Part of a small language model's weights: biases, 649M tokens.
Each number is 128 + 24 x the weight over its row's rms, rounded and kept within 0 to 255. Layers, rows and columns count from 0. Numbers have three digits each. The size before them is the row's rms in percent of the matrix's.

# layer 3 attention value, 640x640, rms 0.0875, rows 580-639, columns 320-383
093:155083132156117106134141132110139144164109132130129108119135126103149141157137151133135145139112094104100117106158129099124111112146104149152115166076129122144102138117124112135103098161117117
099:136124160144124113135121205122104110159122132127155145115109146131097159101141095091089128146127150130128142132080133124159118103085134137116124132095126130092094124127163122115098122129132131
104:194107104123172137104154148112069105119137163141125134123098116105120112103137133106129107146129085099115101124150130118178168135108101159086149118141106155108106148112118127120120129105127109
101:151131087132117163119167126146179142148107141100115133121041142147124095100119156158100127113154073134132134188121083131118113102127113143109116121162095152108087122127123150133121143144080116
097:097145161100138115132117122138121126090147086117178091134131140077099134137102146116150168113177159132136149101145155130100148158156140090164111159156145146151143128134144136152118067106134086
104:133157105091141161177119115121161117106134084131106155153096159160149154128137113149165152110135090145139119144136168114150079124112102152122122063091122138134116119134081121149104162175132104
105:132120105131125138125122174141105110144117150149183118131073163185124144131107138154116099135105126099102136115160109140136146110095103165119111136146113096148146114121179154125134110099121141
097:149155173136140118100114126096151151088119128109094118129090099165151132145114144130157143153123145138167117137160144141120114109180117104129128092117115160110166119121104105121129108147101130
097:155152151112137144130151101126069119101122140161171150154122140145146115119126169125100089147115119160107115183139143152138147078117136111098132110123086090107069175103126189102153147172120104
095:147119135104110088124111107092100093096163164137136079137158077102091082135159116108110110168116119135105108108134139087106151129190102142162147161151165101174084150122164148129150146102152126
098:120165138109111138097131101147146120130211142142104149121135137133131154154138101113125096094108122149152126127118143103171109130157142132149095127085155133136157103103149088143153141125144169
096:099090152174132104101121139148126147133129132083151119137152149146070174091109106102125151125142087158158127144134117109146118096134129104130091149153122135110137124097107151153143122143154092
104:119137143133083166123149078096151157103150112138123127143138120124102147171125113131141146134124109173135152133151157128138114106135107144112108144178128138137109159139149111146116127143095167
097:148112085126146144139152157172103147153152072086158111151124124152101143139126118113108081113115151155113103119184106144108089078095128119112130126105117147152152097142205140136143101118152131
097:086121167088175133141093136176132116102116145112109142154115097139127136139113158140103157102127129124137126151082130148115159175135138159131135117133189139115160102134165135118110165097116153
094:107133109140112098147135105153134158098129073125133144130104110136141136097119085117117128124098106124144114151123112096119121111112116090123144140139115167105155080145127136128152198088130120
098:135170133125136122151116112137113119083102164124115116106127158141128127105154110068153150152148109101081168133159158129157146147134117126113107130099121144167086155172114124153104124151103134
098:099109097111113133147117129145164087165075122086106108112102149139121167120132076115122167139114134118102131078137130073141148090112139096166101180124107146161119126172137094135106151115121130
096:108143123079162115085171141126125122139134137141120079138153120057109111099069100086145148180133151139143120110110125116113139120098114143141121118122148138124128131107139087149149133150145105
099:106125156144140106171125140113132148118125117124156152129087130147109139132141111103191106136127131106108130081179125109069195128133150120132153135146100139143131110137156141174144099112082135
098:127117177120104109156134102108087138113129157115160113125103134155140159085115182129133138149123094135138152135106130165123131124152119104111122190136155113105088165106117084150131163141097115
101:187133125140191123131082117124133174154184121137103136138116144106169098167144120133127173108119150091144150143113163135137145110117151150148174188148132146106141123096112156143157117126163125
104:137097100120130117117141094129120140139105100151154114121155121114133121146135109128197163136143102133167117155128120157136128143099110134110190141130103149109135122122150119107108151142107153
098:141139104148147159113101109150143157140101085162144132149117122121133144145106139167136137090103141135178135120115131085084158159170148128122143076166107149113154091119156134138120097118123170
097:131148165153156128111128110128136101183106101157153128125161095125148112070125145192099123139134162114128152104149121104091127113159164115125122137124118120108080108103134137146102113137080123
098:181088158103117155086152110116125130121091103121108123121061097130133127114115050105088120170112110133164160107155156113094144124148129125144112173165125158105125135099099124130143116097115147
104:120171138125109152126124140149136134106127111102149115130144153168137148123126141157107133129118056138109125108154095109153151154120113111123085111131128141086134084154088088120117146098073128
097:135120123113106141118110119129127134144138154192127107116110109150132164127056121093098097097052143144106128145110104137128103136054168118116125142154142154112110156157104141120131148164119130
097:167137144109136118155155115137106129140156126145164128117169134172157119125151175117160144146115158149116139131174112119093130159134095160083147129133099130146101148110112110128095094103133146
094:154148153127098125192119125109133128150098137135110129106154131163097148167131108142122159128133129116160113122114108161123162127126120121121136060164126140099132119124132111144123149148102190
095:135132220142104130130121158134118132124138155116120149135155094111107132166158128110112110095142120163108144098121114140133120120159132134091081130118120137119087156136137164154136127084101145
096:164139095106140161085166104163145083165130133160112123137125125125126145197163106149093154115115140154093116107118144110126096093110125112138124134123152087091172117134142092121091148149123181
101:117121092121108122094140119117115144109092128117154167078143157049133095136164136135112130116142128093132130140118128096142149169119128174136130076099138137120156131142120150124128102134108113
102:086166122114140130081124102115122123113128108099148115125100148160137129108108086153155143105096105119157164108109118104175084129145123158111158143108138122100152100175096126112143153129163106
105:123125095113124113145130107116140077103124107125082127164149178099074134087077141166162115125157127161095085091112116097160141156098104151156117155127153117149135099134142069127092128122089119
094:105111115142149113135166119097119154155101108122132101144166132150101129105100148125164088092153138150112124118135124120173120178125144108114129162132131126097161134083123159138072162173106115
100:144089158176122164141088158145145174111156110088124108118139084182149153124080123177105135116136128141091096129135160108092136133133178144132091171134121130113175100140143129146127162132107146
097:178131102123105128098133131180145116155118090125099108109122096150140152120178171140134137132101096100105098147143070128118114147138200081123160135103116130116168132118111122134118114147107171
100:099097123142112096147123134097161147075115149151158158131162098141142116105070095128113183135108125118136120099148123101132104085209142102157141105147125122140180143180132106120139117130154136
092:140119155104124117169162150116137154086144122115122130088140089191143122113109151123110122168146184139134123123115135138114123174119143147117094144142142107144147142149072108111192182139130076
098:121158120127139136146096127162088103119140135109076148142111122095135104154133113159137092132177141153092102125106148110148151076155111149085149089129145112127133138154129122081128143145139100
094:102120158147157126143152124152151176088086155152123141065122117090101163158132088163082130091116126121176128122127112154133146130129127143108140062087123118107080122115115135116114133149144138
100:099101188134093094112101136123103160105129096125090142108141134130138113107123129145159130113153125117135141097131118141129131128123098108096118181122133134103117129136102145120102076108120108
098:112109098093150144139128154134088099126075127099111108119109139133145161146082087106161161143181134119141123119167154129134169175152130126122130117113146149124111082122124108151143174102140148
098:148092115127134119133111114089132135139109131124182137111127173158125128128085128152081124212099115102149128168121088124129093093117125121118105127150065134113113141123088131100147167146127141
095:137118147161169131109135129148114121136142125154138162183129130152110118118091116142132112137099089117111133138117096132134131106135184127169103115135110151098121112119145143136108109101129160
098:143144175135159148150089133132177171104118127148140102144142115157101113163132134162142113115131119126135125165146128167156086108092136143126150162098114111141191156178173130121091113106101151
094:091148122127115113112107118117133136097108118151145120131096105092131115140150132169162176151138137141124163134094124119130137171153145138108135057132143106096158108166118086134135133162148156
098:164159186109116141086142167141109136143206116097115079136120110130139109118126133141137149134135152106157125155112149091106113118141115138128109130084143146155124082122173096153081145163122078
096:182113154143153179129100105160129108131130089134119131082164131164190125161154115126110140135128115140123141143120159159173088125124092137143070090114146107100105138140155143103110132135091150
094:143106154173165133153132143119102162128129135128151141126124159125066130103076099136152116137169159154123114084136166145123068068126107086147125142119110113137090134109132107114100105134133104
098:116112142130118126131141136094124114116109178141117108099157073149122085134131116129145149122078153116152101130118115111152138109158095143112127128178114093140126117101125058101160091142126149
098:132124108134088114118135143135092133120169138121114123135117163168117170120129115100120129117126094130147157159121136130125129128085116157077125131148133155127155123133109112182104152080076144
096:078100133104084131106166103140124095125115144119138149135148146157123137156188148123117107138119115136132127101165121149172134097155137121116140128155150132151110101127105148155168146161113152
103:104161129124117155145110136162090092137125145122118153125151119107115138128107129115147129140124118140109124104112120115151125121125096146102106131164123150130137116149165109145112139150112126
107:149120107157162135128074120151136153156096119129161130103107158106162103116088163152101101128142127118183120100134102147123101126098142113137115103117099201104142117122095143106140112128139130
095:117160117150126133067136146125118159120145078109085128113144120143154153100164166139132100109142156138106097152129134089135096142135119129075107081131077143110166103108117122125103124090164121
097:146113102143136110141129118118136176129105124118119091141145159136106166141159120155097153109159113146082173124140098166135150137129137103129106145142072154140128116060144089136134111077139176
100:128134149124123133131164228135110078105096165139139115085110091119110144145145080109129094153102139126127145149112142082147125123135141149094144127123120080153137125125134079108133135131152139
097:164097101146123114103133094107120189126129091100105101116108112106120073148118115161101107154112102079145169144158138147136121085136152115140090130165094139140155123106087163104162106149090140
# layer 3 attention output (transposed), 640x640, rms 0.0472, rows 580-639, columns 320-383
093:118146118126134131135111132143121155132145090110156144114129166135131141096126125151138161123126117147107117095133106125113166149137151148128112094159163144138163131156143145138157121131154100
097:143129189113112140114141102112121146119143125151114112134104157105139119108189149152117138090138075113130125155150086170145168123148131117117133110108129135155146126131127116123148134130090102
099:119125140139089143144107114108116129119080127121119131141106134125103107141107104131147119112114136093146115153132113113136139128133150089153163129127138128134136128158107160147136109152119153
099:099128117108099108143147139110178164123090150160113138135134116087133107115096106094089120103143129108111151115135137117113115139133131142114113149122117103165136135140136160136149154064160111
093:147108126115099123125099141106108126092155154128114122124076124150123155156133148107106163150103175151131120117096131145146123081142129108142113126148136100120128115158148112115137188150150097
103:129123141140114104148126159124161124112091103138106124127105108129099101110133130093125113143090117101086075087140116104170141145131102124146140163111122108110072139146135114102153159117130143
098:107146192129121127126143081149131127125118124185125103125135100081181147158140091137151121157098071150146160148108133123117168139126135112130129085104124134150084131140102148120103124133103084
096:107150125151119110155135151100137100127097108099153132108147105102137100132133140166107111118139152127088099153170143139176112135123090104096149159151131119123111056082099104128115140128157102
094:099084106111093161142125180148137141133166141189173098136103117131141116108160144131116160081127100132151118138107151075103206124162117156121123129110172106166189095138172082135085123112171143
091:144132109138089147152122175129121142151144116125162133097128116134141146137100104116135113131160124135121152089141133096141106135133113134137133081125144175139172132099137078104115112094122147
103:123103129140152131137149109124134170157093099129103126108103107132104138088169091158167117169155144127167148163099131105121227121149124087139157131117088122138096129137119118103141130147149109
097:128142150135141143128114082140077072145154151109092156104157092088094123148175146137117103130092117132088148141128177089125141172158147092129143098136151163113109159131145120087106118165150175
104:120061109116143126142113159107108119118099150118148122127120138089145150129154145164125085117122146102141113132106143117117156125103142151134164145136100128051129124100116075132149133093083152
097:096093153109141123074096088137149119119087137150137123104148148111175139146103169150150154162125097103140149104110191100090103123140093149155140123102110147116139208111127089095122142123109098
096:105129112146126109120142114124154155151120089121100103090140051163140138112112104161155145185091145127126126132154132125122114068127130112153121098144110151142099108117135114132151160129139149
095:126107129096169114134155132132103077114178166124122130134170135081135137165126116104132117101147124167140135127166120108091117128107125142118180105146143119153146191110160123127110143135135093
101:119118118116127119098159141095182133137121093146167173108137148140104122119136160146132069150152069147091127130117120121126109179100158183155142142110126114123150119135100136102128106121157112
099:131122160191173151089161150113124144124179123139139132125196137145161076093165154106125092140130129127132110130193120151109112160149144121092144129133127119077146186099129124121135158140172066
097:158168092086161145159099116072153172133135138116152153142138067137116121175145124164063123106113165146101148144151135152138130118113150086145153133154163115134099104135103169115150166134145134
103:137141146144073136117136137112154120160156125102114167115143101128136112083090112127126103101125090150123117113163121124116097134165091098091116102120119148117093103125151131111098163106094100
110:094167114123136111107115129154145118143086118143121132110148128086118168128133096128144144120125186128111122133161124142168106157139160131170103101166099128115136110127133168109144074106185126
098:128091152148121175122153144135102114152121126153134138107088112076128141145115129144145107073089111154139109109144124092111099123060094109113115097131112071140089118143122147116101178116086092
101:125158161121141141105151152124137159116099175198142151114128172121120128106117121146165125146096122098130138103132142107132088082131130111148119099140156176145138156113136101157146141118115074
099:109121120152140120103104142109124117114118129113123110173151148147171127129173111104133120130159106104114091089166160120130077113095130095128174136057117138119081107115136173113127145127179120
101:111120127117093100150113130106161132117107111158094109119130125176137140184128136082136133098127127152097097192101137103119120096115148097132146116131105128154104097166154104065119123116174184
096:153139106121126147150149152104163092128135136117126107126146125151056118176100123127157067124134121127103161123079136131120190120120130170149136132176093114123168143107091100126107174089155103
102:131145125112139146170118119084148149137135104153143145118111139116128142143097114106136118107084129149108132145124217125171084125060176125122139138146092138144161126071147137137167134139134143
096:150156097143119160118155137130067154070159125105126075091144110148105099199149104153147124106142105127099118149148130080112180150143107135116101115131141174105136096144115131152124105119153152
098:126127137098171128126174125094104086127138170133102125117087115120122147152138171148126151151152148095124147109117176135121107105121098111144124089098145126114147067153113150123134123140149103
096:117111159131103088137161128133135158154129072169145116126120131154178138095142142117160125103122111099101124130152092154109142135149125145128143140162139160107112082146111103129119133135112105
096:103116080116120124184097111121117128133085113110146150122134146095123142100106113128163122143151168098127106144087126079114089167142120105155083145117141150154091101166141120107114122148167104
097:129117128119120109118118177124135117161116131120114133127166137139110143091090127146114119164117132115135173137099153084137167112098134146109183141117102172155154127133127157104124151134138093
098:163111118116112087125082117147135135177179134112104086205157110177127167104106114116172154119144127159152163127105139135114155107130117130157119119157107101126132154113151110161123091134145156
100:122076129098148112116115113126115138152147141100185176152122128121114134122123161135107128167163126149128121141157141145133193110152151098115173117172118186177081152115126113115110101094130151
103:156148121146115115115141157151148139159125146161129100114092108157120150136126128083127186124103127115118134130143143124088119141144171096125143135115127140059138206134128171153098135139142110
093:119116175148113093151132103159116120114130136149131180101110123157131093123113150173148171100101110124112127118111142189099112122158086133137121117118096097124128123163122133107160079121125129
096:125161126132161083135150117079131094125124164119170144094071131073125064146122148124115097131136122098131110080120191177165081125127116128142106131160124092069107125106155149082100088124131146
098:137144163142123096160145097133113142118129108150119127142126141123073134109079149120156127117126170149138116133115127138117108121120141159106133130103122124153096123119116174110137097124128116
099:158177121105153152130115122106156142164173147089127134143135135142125142114148146165147100116183137158126156102139138130138140139146112139112132143160133160121135072126141103146131135097100112
092:129147124119187131128107122148124127141121136131110117139093135099201133115120107085103127130095121112109140132146134161141135137141151135140134126114149141079141106163143163093089090128105173
097:140098118061147116125135137127146095104168125109196111179146155143151140136129141117157133120080133091141100117125161073131122153115145106102084123143131148113131145151120136149121091148084116
093:103156134126105176117092137110133160126174099126141100160155116154115104110122148101122131121119127157136117113094137121142136148128113104119131143164123131148112147173148094165170112099133159
098:123122124122125162077136118100125152119121108128119110147079112119038139124136125111157130107123169096080137121117144140106119163145132100086145097108100140144153096119166118093158142123189130
099:125127132146121167120164132154172141091143098085163098096151144155106149053133124122100156123087131125091117129148153135102152136114107151141181127126125129117144091124099151082115089138155098
095:084135098128111124132137150135125127133170119136077151104138146108105132153140159142099139090123128108095139118161145085136126137142108166123135095095170159102140137138120129113093140121148135
093:077099151109118059123162101143126158122126143131119124071132140107157129163093140139143147108106126139124133118117141113108121116120113101143134127088141104080136081104128090162135149089158131
101:147078109078134138124130125125112083078146141186162152106093127099101129107161116129150142168142100142122139136115139113145150150126093111146145112095114086060122126077128140147137138109101123
094:147155109102125121126122102112143151140125149119122056151125127139116163123142125104112127127139126146132102137109138133131107130136153091125112138150107157124112129091118110135132156137130103
101:106112128120113149132083073116176157105091095171139135144109148135153180168142127153107114101143124109044118141110089166139100111115111133120166156111159110163099172131115140127153154107129152
098:115105107146116121128170145142112094164104117153148108109120146093088114123113148142141141073137127146125118083110141107102109120067117140184105136132138105123141156085118089136134123151141093
093:127137125142128120121137167139145118136123100136131176147149085122158104138163108143134085125115136107149115185131161172115111122149157129130104136110143131148111131148157168156144131142112155
101:122139116098107122153136135127139149118125120144136162152136170171144114143104156122118156114127147139120158161140106145146060160141121119149117112133114175123157164110098136144101128137084112
095:126094147124138130168132119092132091122105136169132136088138084080096127101129133107078118105128135103121115153135101070129106134151120131157096129148076116162117121112128168109138125119140159
096:143155167117161125139132121150107162104103099091116115094051165113140082116108135133111158122109110120103159152112123118137182108110115120134134141098116133134156188132168108117098138114093162
098:126124113124119111133115136112141130102146063152159127064136110170136179099130119133116122123132130111140126141114164120078143131151106121133107126103109134124082153118107141148112107140087125
106:142166162140081136168160126150128100117118183129066130189142135131181129140163127061142133135154141115122146140121168115125094132114137124117148127142148114150122109142170142183167115167116099
093:088067128146172101139146092132117160093104157168137101145115115103108129116111131138092094153119123137125113101121113117121146129142146095158166158098083133117109125107118131114151119078093149
095:134157173148076095168118159119144135160164147112082120110131092110174172129086128113137123094117112125106123109139125124175094185128170145134097075132147129126108065150158143112096088137166079
101:140169143085122127098104077120124196127133092126131102148148167153090125117110141114137135149138128145141155151077119153113159168128142100138124138121137134116133133117129128108083091134058151
094:162114121155088087127144125142105111072190127140109124098143124138143179090164119115142155112162149117110162156122145124119156162079156120065119093146158107115120130147145081161127144128164150
# layer 3 MLP up, 2560x640, rms 0.102, rows 0-46, columns 320-383
106:116136144116178138162141118118125155091123061101136124108102136123096107120158174173157068158124132152148096144127119122177170153129126132125115092135161116097137140163155095167137135165116101
101:108113119110158137126135150088125167118135112117087118071121128110159174144152129146142120138146084139145102170106127140130137121124119095113138112129143116108146120131145168084134115164140105
097:124114145159108092111173114128170162135144156148111110139145104105132119147101142174128096110142130128125107133165126115085114136106110116158137150145095125151093150124155067121123154134159101
125:123160137147136122091112116111121129128108132098077148141165109094115136101104098117162072109152111122097144177112134158113118144137138123120157148143119131109100121130140143134136172147113125
101:093159122114140103125120105117141128181129132152164113120094149127077106127130138168125113114151142069119149097129113128132105119128100126151124126168147156171114140114087127139170141137149130
096:135156074138138135113095139114185156087165146094130147171113141090121126150136151139119138202112115122178100126090102142158149148120173127126093138128171098132117170089109130144144146095137130
094:095126159122108112115115168105188154128096152113123150134094120077116153129142168139120110129138136114129148142124110144126157110117140115112098086119104130128115111126184121162108135153150147
097:114115161147179133155124201110133135127110121112113107100139101129077135130083143146137094132110179156130105130147110135094108134132158119162147161169151130126112065135119102142128133155133140
095:121149152150133149120134170139101099166146095124106132119139186148142131143150146131087181119121168138098112111172151115118087107120141093164134168101099143126112139147146158112122112126154108
096:124145132103131114129143150134131136125178113121140107134152145113068126114098132150117076147109134151113123116110120177144136106147111101171123090147124098148131142145119142131149165151155177
095:124176134167133105153146139099151137119128174146088139117140128118105137095197112120129121113166130104095161161104098165123121155114096116141091146148121099128135142137139121137177159134139104
107:139160121119116106118100123121102148120119134120123201142125142139088136154166123115112098145146111133083159131101147120146135130136149137114137116137097091138111146118135136170126091197154110
094:137148130100091123154081099124130137141163138065102105133147140164138146124122140156137106153148135160179121111106103174126124145123098124105173109150125117140108117081149127146149150163167131
095:103112112154108114137099126119118117104153122176134112089156141120088128140179100159097113111128109133111131156150161081115121127114098116136107117113113161130091091128110132173112086113147207
104:086144117126117096152099134114129112097142136084159105132147133129097090123107119159150122117084151114162129140162151098092102163120137141136141117116110129084109168166085138116160113104095127
101:128139157142186153106129108134153140149114131139140160138111138115114141111154166176108103151150115163129118152121091063148100101118132099120109149168100132140116138134118128170100158115124149
113:115109115119161109171163139167087107102101144111121161141084135124126164154119168153140117100135132126081113129162171121132113054081113171129153141155167145083176119105127116088117190140130091
114:131155155115157138139077088109127135102138095105125156134125105149117146148139152121147080101134086130094115136129104171108167114166179105141108119152142136122084116109140127158127123154178104
098:122113114127122100167115141141157114128101103101146131146088116151125131107121132126127116110128105152114112155117107143182125067125127153127128112132096118106105161111082131126118119169132091
101:136139130072115090075154129133163144105114113092138140135132138180109107149126075122151130115131136143121127151166122156117159127138123115147161148093124160090094095113147137116128128114126168
083:118149145123119141124132132158093120121129121096104105092098078141132143113159099137151120101121139144097094144121102151151088112165158134105146134108126120138129115132149104074129107138117112
104:102155126154163144134130164140158130076094152131099115136101110114163082182168147127129097155142186118105201092115185163118113157127149110130069108083125112142083160145202127136125113137162119
101:085147102143061163164123108151178113120120133153118112161107154139156126134095170122120090131138107164120153119126108139119129086144133105158112132139110175146131118135078126122115090148117119
117:180097120133124164098086134124141097133143137142128114120109109153118135117121092165082070088131163149150103097163104109109178126118125143143106158190111114150130162116113116157151102145134092
097:088134106118080103125102112152155151115137118126118154124118101112096131139153120136130102148167116094117123128126113126145118118162140144096067135135126107139150104135137137121133128064130058
095:112126102125133087145109129139130186156118111107106165090134149091130132129132132086149117100144099121127120179126112100071095123137122096111129111140111126134098123111186119148106142144152102
097:137126117102162109132212095139169131147127116141149124143148139128105143088093111114119150119103149084108136133131142167125130143137103140138105099168136109129152143099130124132159129148145121
105:140124094081136143107144100121145154122153119140113109143140163112113138091120110111127147169125150114117132183149138152143106158137134156123097090133116130166137156135077083102085119124142135
105:081128137122099136102095118128161152136131091170143137118197158148139128125158099124120144123145105101086071105138105129104120101115132115126093146167155149125153139133119112176135146116118124
098:117101172117162090093131165120087112107108130078126128130183089139150144107124072128109130095181035102140204145120128120168110112124113167110109179153128121102146132162131124118142130192123124
099:129118156135154124119141141113149119126109127096122140143127118115154159114102136079099126143110094110133116135117181140128120134108169098097146083141109121107116114141137106111145103112146131
106:124112081143114162164099122071112142177111110130106174114163130104135180114137116097126098093096085154121153133100105098112149106100155121112131121095153151092126148111153114178144116107161152
098:129155140124176117168146132146126102123141176127132103170129134112159137141151122145135095144129123125133094138153140105134085111115112119130138145103155124179136136130069148140124135127167162
104:143125127127109115122082151114156154182151137112110143113124128111133122139150129152123134101114156152129141125124111086104085086165099164119157143160108099114115142098141156138080154109165128
108:154141177117160124091152106156139101100130083153115147128178107142120111130082157064134118136098110119144110111123117138129104123189123120119135149130106154121095125084142121110113089108102122
102:120132090093054123133078124132140119124124092161148144146105166185127108138142107123104060162169111140131112109112113126152169120114115123090075151121131154142152170150113148124153158123114135
109:127117087102089133115076128138113140117155117125170122114135128143103143139164103166086095128135151130147125098122131139114114114114083109133113158139077091134122153109073101133118141104139115
098:147105107112144138122120124137145112171109146138118120121152163143125119101130139149136172153177156140171129138141138110127142104102078116138123144173121145106134159107072110143135111167123117
106:169159098105110122103116118126166176166118115110164130159081130142138148135127135138158108140119146186118166118144113117130142115154159147081109158137139148136153156141175137139142127137180089
100:075131145181124100176064143083102135170188103121102075120144136104081138134148130119143117135116175129096112154138092105094106133127146128118134140144123140099120126136130133170152147070126102
105:119139104097127196114142127153102160095130100100141144169085164158161124127120098163126185129128153129144076128145146101101103106139148130114088089109139107126133160122131070119114135154108135
102:107138102132144112123116160158163111155156119139135097113091137127138130136125138098092132120098118117146144122132115119137180122123175120134091125131160186094144132163129127143138163046115188
101:127154110142116131141108144161186158148146121108140147196168118151110154157144134114126126113168125172113108103131111151121120072137128100145135143121115111037102117048146140152123143126137137
100:123134116108092153135110122111160166130118130161152123143121164103097149166144169109140154105151114140169162120123146124127124147140152122124114182119097152111158127114113148148120102069117134
102:090133126117089136125101157101184156130121097141130135117154140143109122157123110136133145144152112099123092110126138139121117130118178123153137051140154116107154118111160130125082103141185137
097:149090134116125102107116149109107149118177120113133122117103100109135149162147142117125099134094107138118149126106121133107128176137139154107093139152112123144126145101128125172114127161121147
112:149093108078112112161147133131116162185150115095123158105121102129096090122121085145173125110128185132165149107146142107114106105143121137138152149109148143113141118141130095116111090119151093
# layer 3 MLP down (transposed), 2560x640, rms 0.0951, rows 0-46, columns 320-383
101:107121116102129095121133159138136136126118160092119116145113167173125117171112120140148121111134141138131094148108094087112175124136112140149150141122147069148174122127129108130117146121093150
101:137098138125175114153099152119117109129179118078108121077139102132125189127136178118138138114118109106106067115099137113159152111142110087124146095093145060125174118167147140144116106139117128
072:097146133121118124143122107123135117110146151149111132128153126111130080146118147139139118099118125132088131142143143146108123125148126162160135123121126144125155122200175095135139151095117112
122:126179124120107176108131114111121145125128085166108110111134124147143132110165172119196109145143121161156118074093129116145132145128168143123171160142112176147143094113123072148137107098132130
103:135136106147124113126104109176141106152145132180160135118178145109172105136099120150103127149137158169119115155146107099108133181102140126149145134147160126147094141150088149113111153108120147
090:089156125123085140131109113099152081089103140108095117176128166134131146124134092128139116095137156149077159122123150064150143169144124144148115120126120084180155122114166103097129140133120162
097:115122121149085139119110133119116120156111124142152108096098132085113156152135171136167137131075124154101138119146111144101120103127109061131125145117114120149165118141180109141115124097143081
095:137121107101112139151109121141141113095156138121145127127089105175168139153111136127119154150167107160134142149153122115078147111134118176149154144099116112191146142104139120115073154132149120
093:158127120095154090146145150126140127153137171102122186119177137088141109114149114138144117164143103160109125114145118134126134137131125112114087138117115151135172121143080125113098169107098128
095:110112157108138098151111134119120112107103115144101137126114099149161122147161084122109159112161125113127087151130080084131173165136126131122185135132156153121143149120122123135103149142079136
097:136074152098141131123117129150114150199116118062146121147139166137103105138106141135175119131157128101060104117114090127123117112127067149121162114110097146154090111118131148088102125143119144
103:158116117198125099116144137126115100108110138152122116145139114144108163115098120090114134157113119157161157150136089107151083118151123131084150149133139108070119107132139130090104122110118110
097:128127126150107118122130121129093119127124128119130167086139164119125123110114145149146106130077132107121133151121156116168127130139094133085113095143107161157107110139102103160142137109149105
088:129118146123139151137108123102151116146098149158119135142144174156122154070160144082154115129093114137125123135154128128181101146117145155114151136134134138091155090149106108113101095121138103
104:106164110159136130117133159124096055166103150111136128145127123135135120158143136135160163145136157117100125107108141146118144156109123109132147147112141147069130094091170149127140093108093117
093:099121087143147140149112121121140104125121113170074157173158142112138135151106156135159147132099109140163128144111125140147172165140151144153097126146086120133124140157168151131129176106107120
106:124077125094160130104124160095077104151137151112122103186109125123144139142129153145126139117150136106123157132134098130117109124114165200080157122128108104162131134119138157104108106132104095
116:154129157132145115141130120113129071156142111100108122108193128178114102145168179132146090146115117162132111105106185154101108121093122108137100090117094134195117106103118120134125122145150114
098:115138117077108102122161133141184132113111129120161093110169097096132110105085137138125165143079158116130129113151114119148219115114125135123167118171110107160119113138116167142115111070120116
098:146106138155125140189155147116121151125113158113115102169119164095103156146119160123117139126152132114081152157132128113144086109147161135129121122162143119142124172123138136141090109162155066
084:135119083130143167100121134109134122145114131091108100200201158072108171130093132088133117103142140104135138138102113143135133136134114103141139156120094140177139108104165144107135112144104123
107:151098120183113136131132137141143163178118151160118144065125163114177136116121115111122119112118128149126107155096094108150130091117125096107141129108105112124115093138114146140093154130117061
099:116150133132169145117149085147171110196145133133123137125118150136144090112141111142130119121121104129093126113124113107144158112100151121136121097087097131186132117131103103076148131101127106
125:152113091147153146154132144137122120128123145124150131083103127149157117130104096139133113143113098114079133149137098122114138140108116105130134147186112168150143127102136114131136087095092130
098:137095146163112122123131120114124157110122165099117135156133135098145151180072132150133149115122114119152132095130145147158113102107076114092125136098127146132112109116111150149113139151124153
103:135121150094163152162128131071098151114146138150154134135110126126162099109122154144131165119099083092114129146146091104099081128149116113133122114104098128165108090138140125139137121113113135
093:139116116116146112080147152156110135103115073111139102107145141129141141130144137138124152150122119141185092098124120133159104121128134165125149096153179130143176162119163150140104127125109106
101:115158116126092151117101143144120103151146141096115103117182140112124153123149119126131157140141120115142169122126120101165057132124103130162153079095086149133119133103112128102081138072108127
100:126093134123111111134119113131086090144113133094138137148123119099168086119177111111130124135127120115111169128114139112118161168143121154096141122140107155139102123149139122108136144173099104
093:125148097153130105118149121169111137155116090123138141097086119097151159152078179143093128161133151124156107129123124173128164154096118160104128096168149109121098162133144054174116159091090105
104:114096142132206106120145133143123151111157139101157117139120136095106136125174145118147101160110137117126119128121139150106131163120190125106127095141118153123148118113103113173157135108135165
098:130122135157118136120151122091115186118095092157137132145181146146139136130160120125106139126099081154172105094115117182146118110123106122127175098107166111093144073093159159109139158085106126
090:124138136126141097159142129113120103097146120145086127129143079142101114126121120145101136154108124127145133145138112124087180134121171150161173124137147101105142138129150136158145124161115156
102:155095129136158186136123126157091118134156150159156129129124152129085109111114090126145117108103158147150110131118125112132123168154109141176125150143115153124157105144129141110083135114115143
107:153109105114127132129099089144084113114117114132107092154133136144096124053130146112132135112163136158119130109156115140125127156125138128135133124142126128125153122092144124150172136132094136
109:144136175117157095123083084138121137141124117160121098178096119146136149167140175099114118193139091112134139161124130121134141127135101143182124137097153159171102141143138184102119151150133115
114:129112147085109134129099103166117104138150121096149123130120111141124184131126132107155137156085121144124124118142129138181107124105105121132114170111121099066101150188142113163151129146123128
093:133116126140098170134185134130121137129137138114093124148159136080137135095130121137120098153109141133160118119122097114119148106139131124102133152145153135136075166108146132153115115125087165
104:153122132136140087115090190119132122165143146131114142113148141113143155100127122081139098170129154094097123093116127113166173118107133143157127104144132106124120094151150133135168129092092147
079:106117112095135131135116128134122139108133167115131146153146117111117121117136120165125119128104160146139134159118134132099121131132116175146125098152109140109173094193127109139116175095151078
104:131135115126148147095142110135111083134113110137136153145112118152160168124150127118126092083120093104094109129102112138126133102143128138155152115111124133141133133124158134118157080122152135
103:140128134116197089116110122138143134110114113151154167148140133150126078118132139123125146132093074139177136080160143119128141162144126132134147094137156108143144125104111138115170129125120138
101:109110110118118171158061113138196131135119185115152134147168167118092132133122120126137127125144143141126167117162139122117132061155146165120142116127117157106122152080094174146142132138131114
097:126118142109124122128141063142179104180109131140132107099131129160153149147129120141143144091109138117126091133132125145143175174095137108134134093096167083157156059173154138156125126133128162
103:134124102156113117144172135137158144136131146141126163115139113156146152097145131114122134127106123150140152110147136149110167136153127083134114130119136100106127094126131119111121086126110112
121:141153087141138100180171124158096126155134104113132149140128102138072115143145154119118108097113160135175109139126131121121164087105134121114134126146088124087140145083170182132096141144138047
107:195179165125101136110113121128130155152149125114142122142134111147121094126143089116143102132111145158136138097110141144146152128122132170126118141134132137104100103113133161124088095174108107